Weights of a small transformer language model: local attention windows.
Each number is 500 + 25 x the weight over its row's rms, rounded and kept within 0 to 999. Layers, rows and columns count from 0. Numbers have three digits each. The size before them is the row's rms in percent of the matrix's.

# layer 5 MLP up, 384x96, rms 0.15, rows 144-209, columns 0-47
105:516502537468436517547490503533479504534532469467512489534522514532480469507543487488505527482511514510557489489533478531506493471495531499527507
087:509498512432497489478533529525493522523481455489501498517484522471475525486507523517501528506530529490497488530556493510473478500470480499504540
088:469499471496559495517484505533507516535487474492520510507528532505469471442519505465486515476469541456493498475529515498468498500506483495494484
096:510466517460469482511509493506511489476482480543516528497508540502468508530519532492499471480494523483480504514517502519475504480490516468478460
097:485475504491509497501554514515471547480508468521462484548486505516508563502507508506502527465492515532539482476516490460489530503522516494518504
108:463509520497452457483522538499444461515481481491484466475465464525526524522482476499557487480478512543533486522558474472468481509501482524484482
095:466528516440507512529487532490486485525517503499579498528483474493504522535475458489528520501509557476476511516522475524488470503477499499503477
095:438473526489496485555535487505496472508500483484452478473467510478510470503462490483481547443504521494517504476506484476505493506479511512491506
100:520477529507478510515458492494496495460516471517504506515495496506452474506437515463519521465487491532519508492527483519443455494501491473461480
103:544495468502504498510493484484492525542485485505520525477497503524533548477522546521489441496548519501522535446425500490486447510485499472526490
107:497486480516485494517483486500512507527464487489510446490496524519438423522491496527470456464500520485533513486530489508494476488525454497488510
099:496511502456457470466497472541479523486495525519480512502499477535501506510489470488515479485454463485524532469531442509496461517503457491475505
095:475526486530504502498530535468514493492481465497520544504491517443467544490480491540504443487489507509535472528465492499498457512496480509496469
089:478480487509491495508491487506534493469492483528486499495452524492509582487535495482524494511549542527493468498482529496508511503474492519484539
091:484446533510534540511536481485537536431479488460507490490495480457549516513526528472459522498489538467522502488473457472488516527518495473463478
103:459456462499449474532506517516431447525474480509498480507480501503496505499495472533517471511459484481487504498457495501481523493486505470450504
092:494514511505512507524494499518509478494488527508439497499503474487495576502486511503523502481487495519515535466454517486503531477502557506496533
086:488491520496521499527543513533502489481484545508498509541520495506523507510516504522478521562495484443487520478445499509510448464451506510473522
086:490486538500512495517518528507552517482514513462528533512535505495494503517509551488538485480505525511504521491506497552518493475543558457511502
094:490503448512480497521502452490495471555481485468512519473494488482516472501522501524482491498499501521487548514464454511494515467516471504532532
103:504489515531518493470471458481504501538471465522532502486534510514507530480501494493511470511532478491500560521502472524531568527495483499504536
095:465449560512445501523519502530513516489536478513503481524447504462501466507473516532491547515474479548488498485463514512481501479452553516505505
100:441499521455536492511536549472485516502517511494496484456468455515487484452483529517495480491456486473515501514514528478482476457493531480500494
096:515493493505566516518503517493472508528491483488523516557486480473499567484480463497504491480527536471502530476485472489545505510488492517489487
094:483491532506467491527461497481461491497483492453539526518527474538501506495511486473481494468547556504457508490539470536484499473489520558505446
089:467488522509516491483497458470498533477522517555496507521489489519458466476463502524539480491500491436470504502517505513499532499498521472520511
102:535479522528557518477541477486460469532513539494501539523513530546518514495478501515509482488525557467511500479490532505504486510540503467491511
104:486500493461517504499528505476539465495481495494509447527506511512506496491544492501485508469503515500486524479474469529474510497508443508512505
098:515525527524502431529509467509486560475487498530518508506497502551476464495516487525462517529480497485455501536528503501543520487498461522481504
098:485521486544508500530491520499523551517514528536465500531475503482556521503499496495531485525528494479523512521471546528493519471488521509509533
088:533520459479469501492492512501474518504485512484503488496535546547494526498562551526531527503495460512477473498515492536494503524510471524540512
103:510480556491538484519493525507497522498507542508496457518482479468491557435506560523499512470495489537484507527522465517516508506527475552521467
089:468451518516510467511531481538455493495492498510550473488513478502509479420450483492470444494536501500523500520513480474482497464503514460481501
099:498462523473475500462493447514473531520532479521508467455497496472488492466552481536524548531537499524479464489490487541506535514507520489518507
107:494502521546508486511490515478504544526568496491484509498507455469485520523507492538491492463525495527510492457477490461478513437507500473487515
106:493526515507468473481521494494489515486457501553510494488534502482520477481500489552582509489505521534519493515506508503479493505463514552528492
100:520548514489455499501457497526510489495546486538524486527483524473493498483532492476512555517485485466499492494492495504519499511521480506479518
095:554514469518537480490480483544494516513472526521463568514491526515515503498514520532477551520488515540482484485451471514509502515528465472497486
099:497534531545475498528494516480525488513502483518472533481461474554443504495451485440488474528478480496543529483436454550503520481472470473495496
105:561497483498449489483488507515501478527465483496479532517467473531498441490518488481504504513520532481500507487476464516543501496493467532473505
112:494487548528464537482510527511491501531482502495527542490483456484476470501528492447536517518475510500479506499467514500481499449544507491494511
100:542515489508477446510525514502518524493513526572473521496496496515512531467472538474503530537502540484460440478462492492485510510496438454438499
099:474515514472508496477474544466534538490509443510500460492505497484501499510492485515499519448487551498499514490511517514570470523503504472513466
095:480532509479502515541488538489471446470509527532453505505480548509516522458506481517482494517507510535478519477477518512468468546482456479528499
092:510522519526521488480531519530487534502498482534487537523535544522509496497516475513539487530502544527495528533528506524484530511479478458449479
114:499468434486499482492520480485529490489479536517455491539475511484492468510507529506503503505523483507460507481494518512467482469522517489501493
100:498483498489484508491479459488522528476517505466454496555497530437514542501476492478493495464446494518493491481456453506448541492462550484494497
129:481531512538484490444498487540512473486491484506508487496487517465484526488513522541482520467445509467511513470506490474510497487492499525539524
100:487483469560514505505506546521506500505443479468540489499483484493485501508467579479508510497489527525493520465515530478494530535477516454492504
092:504487468500476482510513503482529515512470513476473495494523522506462499519523543497476468499547507492486524526518508505552522464521553482573514
100:507528531499513458557498505531501467528468513516485469488531521497522509509457525510531529465503497491489577437491499462493491522481496534546529
093:493469543473503426506472451519494534479496519468477487455525494562496494432490489497496503504500523476499487544492517496470473485477462483510504
094:510477492531493462496477521446451545446530483532483479529484500498499480484504500497505541533465525484495539487531483521509511512497518485507534
096:481499500518504473473491449541541480527483544505458463527542472465512526496485548480488511545486539545499484458512513505492529482507454503527486
108:517470491483486473484481508523514449523506469513499479484516506487523472495465481498536499517552464464449510490460488489463491515536516506453485
102:515489526537537468491511528535480490485495507488519534465452512504529500476487499535504529508510472480527554473512456490456461482484508500482483
113:492523548485468530485508463487472527540507484522437489456492501512539522460484513498504482490497482484534550482479499492470514527511469484463503
097:509487485543503492498447512518453537514479442466476472476523492562519504494445499488471517503511501506507526463515519523544495481495515522509543
106:539498532457515511453477493506491503508510510479479523453485532536530511485465518515520466546510527537530505522460469518501472486549512502496508
121:508468521501530583446531520506520461515524466515485505544509486488468506503533502494502495487501487521513525485473501471513502502541525540484508
088:533463510506477488522541479492491488486472542565509524497466507509483498493501536542460502495536482506486475544482483478517433498498457470552509
099:506478516499480487523440472502515501523499458486495468465512514488461519492464503502524448487488491499523484495481492493484504476474499514493499
102:488504465491529497517555544510470537514519484462486505494481496498502512458457482499513524494461517491546519527475485519510526530465476530494495
104:469489500510519478534474509500465496457506506519471524515488504500500504523485468520518495465488481430514499468457513493536501518548494523479514
098:537495524495470514532478462520501458464471481437513501510533527473510461509505525513536520462491489511528484483508462508540505495501474530493500
106:496501501487467500537501504543480499537440486504508467476510495499509484493570504516507488482508516524486509482500451474460506476504512502500504
# layer 5 MLP down (transposed), 384x96, rms 0.144, rows 144-209, columns 0-47
105:453509494466502531472475436507540486518524475556496532498518516485493503547500510494467518513521494492480480518497487523511516509472490514503517
092:490507488500469486521473495473509523534496527486508527469499494489523526537553488504503502482446541451482515492478507485502503517492525510440470
096:483506547480534517497504489527499449496494528538436505494467519496460526534494526523484469504527519491464538504494493522520527506490526516417511
092:527505490487501513517529464472510495494519506475499467534533554484502524500512487444514527488452525519497505517487541450508431479445504492471468
103:505554482477513497452515490521496496480538485499549511450500480490490538515487487511502475467521521545515522501543539467509502518502487523493563
100:488451457503482503491536488480504504506538493490528555482528477501536459507486462482474534479513517504468545474528516501492521462483488517531511
104:479510531536533482434490483510510464510496532473509497536487570485474523493464516514503532532508467509496512457527533513522470500445488538489475
091:468540450503494503494500532482534501498469544513491466525481535514470507542468486492496520498498536509536507496518492522482525468513512502496527
098:501472537531506513515501460471515471518530512505472522504465509522479495513508527506475532509496450511486522525523506489502504455507551492468524
104:485464496502474504503506485525519454542459568514507537490529502536532527504478472502514466529511532470545522529499518506548486475514509512479493
104:509464507482484526511545494522494497518561506523506482464492482469488492543547494510498495521530493542471545465510526501508497464531459478469489
101:523550543493510527500499550488493457487473509510510497478530518504455515476496471497540463514465492503485514459464524529484510517535506502461502
096:501472503473526506541512510590492519510519478453497482474522449538512525480511522484487486510492527495485504470533489540492485482457501469509528
094:477480490505484562484475517479451529511534469477523479482492516518553487519441532494443509512468491481470501506487491497498504500489474496511482
096:474509524492506516518478487557457506510437510494492493490496503526534544484534464473480495514521513499458472521505510503525476489472479505500485
103:499533493538462489488496523490484448532534493534504447485506509510481506489523510480489465507481451447482499477450515488487494515472526445504490
096:498518480535483444529532512466502499518491493468531547496455493504497446492509479472539506494500526489474478521509544451518457503506528510519491
089:491514514511497503503505496550497522549524492488504535469483500492526515474477512520496511518510528468465486497497464534470464449497514461495475
084:433517488475511542522495513536474512504503473489522456489523487523504503463477498491531548519505498477500498491469547537452534510485519495507501
095:509502491491504557538531534534500497560474506491509467516502488468506493474509468489484472530486502515500515506495499503509519489490520454563513
097:503467490463549514494516505542507550460512487527492520485503514521441500510489513489548496499510523534537529525485527473502528481494490502517469
093:527525522483495488526494458481470532459500522506538493494512526517473488533557487503499479479489524493510499511486488477466490522512520537506472
100:526518486524510450490519490492561448515470489539471475516482479497463528539494525508511461453506483454542489494532472505513506517457535467500516
090:468511483512495474510467510561495506515489503493470454492486501488516523540476534473539517450521514511515478489483517475516496522522451491528483
097:518497510563554517483512506486501456535454495507496446496453509486483508518495497497487502497535488509514484534491490452545469515494492492542523
091:509496506528534459525525503470476509457505481500512461488499491513509500544474497513435509477507546491480511465462516527515508499513522500502519
095:492522507454501547504542534518513518556446497500514463511469494497509474464470514486505542533496519456493504481514513527488513454534485518492473
102:503477493499515526494501513530469495505502540522495494496540498516523494471515482452455521576465491483514529474527465524492477488511493466521529
097:495524517485503461521492486482514520491507492489538518467519480515456521497430458486474485462480540469502467513483493477530521484530511507501511
092:468510457524533474499489540479478516501497476491499446493501497506492517531481500518493521510460502512562531451510516501512492485497525439513518
091:496423489556532477496541499526534515462509454523521526508437472480473522471506514492503530521480483532519513504530457471491516497492452493496494
107:474469494490488463518496468463539487511498529502505426464526514494470533485497529461513540521499546491500539493525509487500534539546505493534517
093:539490471504469466492522538482489527510517485490532478537503491490465471543504490566479509533495479524468521518481533497478504530515499520465502
092:541480493544537469526483484508478502514487451483496452464530512499509495517514512554496484495549538538532508472531545474529474466492493497496487
110:482481468532536476517497508482519494495527459483541485488522519447515500487537466487523499495514500487490515470490502471504492484496522508474555
101:517482494538515493516509547462529462497538512548468503519506491487438485516545503503504490483503514514493513500525514506491490504455462463514461
104:492482468474501490502513530532539506557514520464530493522507563508488473491469505516510453477554500515499497449456470486492457542530485533497514
101:471527511511493506473464490503469516493513488530495498484512513536523469503486504513477510513533462488506502537525572494490529509538488531480478
101:517495470513505502534483453467529554499500497528488500485489491469502478503501519493503533514501439534493487555499542526521532500504482523532502
105:493511479508530484535454525517498495504495495517506508494520494514527492529495507537551502483465488529472475518498481473524503477495499527465507
116:480505512524505487473497494551526498464497507540514478532523422471519489484448543497487538491488471469471457476492499469502523478511495489527520
101:542515498539483522485496451500458475485479482457524517512470481490480530524468542487455518443536501469467571519482513495509478486503497503488464
103:518559530520499481473511490507493529483490497501444460468500499499476519479529528473537523462489535523489467513494502546526464546494498469487485
097:503454471534526523456516503502480461510517496496518457529526469480499496506478529532508486520494525475494532492523531468481491517507543500508515
092:474505489518512525505476539506555487509482484504499465565452535496477449507461522474503441498516550494501505504508514504523530491484466481467526
113:479476432507517483489508517510493509520501483504487432501507499482508495482504566505474476490524472521480489514458495500558514487459530522509508
101:503509485511507476462512526494551473549500512479529494534508535540470512528501483497567480499495479465449512475526470479508506537493515488483415
111:475510502488451507437503499525491500498490510502512507520518495465494519526517553504486494470508482483501545540502489466522507495451470521495523
103:499482474507518498502488562480511462508513495521564484467465500488459520485517536455453458471488481514509519490501500495521467523481468475468507
097:487514494498490537505545513483466493547467470501470531528547452563533493461506536486480496468480495536478509495520519484486481442489511493524494
100:523501494527492512497477509517515486510519473506512473507541501504545460469540506490478487505468537528533510458545507509473507488496502483517505
100:487478489518525551518469541511497529535519482510487493520475500502467480532473518493512482482477486486517561486472469498512566526528519475476492
098:457491496503497522491490530542469532504509495497514469487519532553532493490500475494485461510513546514496509492527509516538467479513498492511499
096:527518462537533484464480487496517448478497531509488484479529490496510494484514478472503495515467504487552501506538525514504504480493480521520505
102:509491512552492529470492513477498463525495504471532504504517502523494476488507524433514520475523493508483504478526545499471517557513508486473474
106:526511516509499473440476498494521518485497490517492496506492504492500478512565502477520476503523491497572455509486460470479545507514477451477515
107:520512473494552502514503519468499525510551504501496467441513513501483489528523465468505494532549469489578522474497524503470480487527509483514490
098:531481486555508470493467500541496515467461475471440445495511477525518514480538498484502497524503507507458478515528515525517471512509479490527535
103:507479528516503495466478528490512486527541504508500544507521467494529547488484501512486488515485528509507512490526493498491491508492476488540568
112:513470441520503526506537470476523492517527500510480475432546523523511491504480470453453481515451510501541487536526540496516503508497524527472486
098:559522487529493546464483510474522480450544488542512516476511493501482466514522484517507521458485505522487497535526505478470468523501514499506512
098:484468515482502508514466520484518476485501487491488496522560556481551491519515466490478476544498535505485477534518492493457518515455486493491481
106:530529501479483506513537521485516486525519496508503424477488492474517515524552507523494523513467495483502465499506559526477489502502461471473498
108:438539510516472506467507488523497467498500495562483497482517499500516495492504505525525457506459479484430452481498498528491499493523500458525491
102:475468506530465472509482498477510486488492509536489551496481511472455473463492522475545512482524524495476470503523509492514516504437521459520451
097:454458518498524508504519530522486494545507489504542497460525468488522507543492505488522492506478515517536479455473474499476498492549500499511473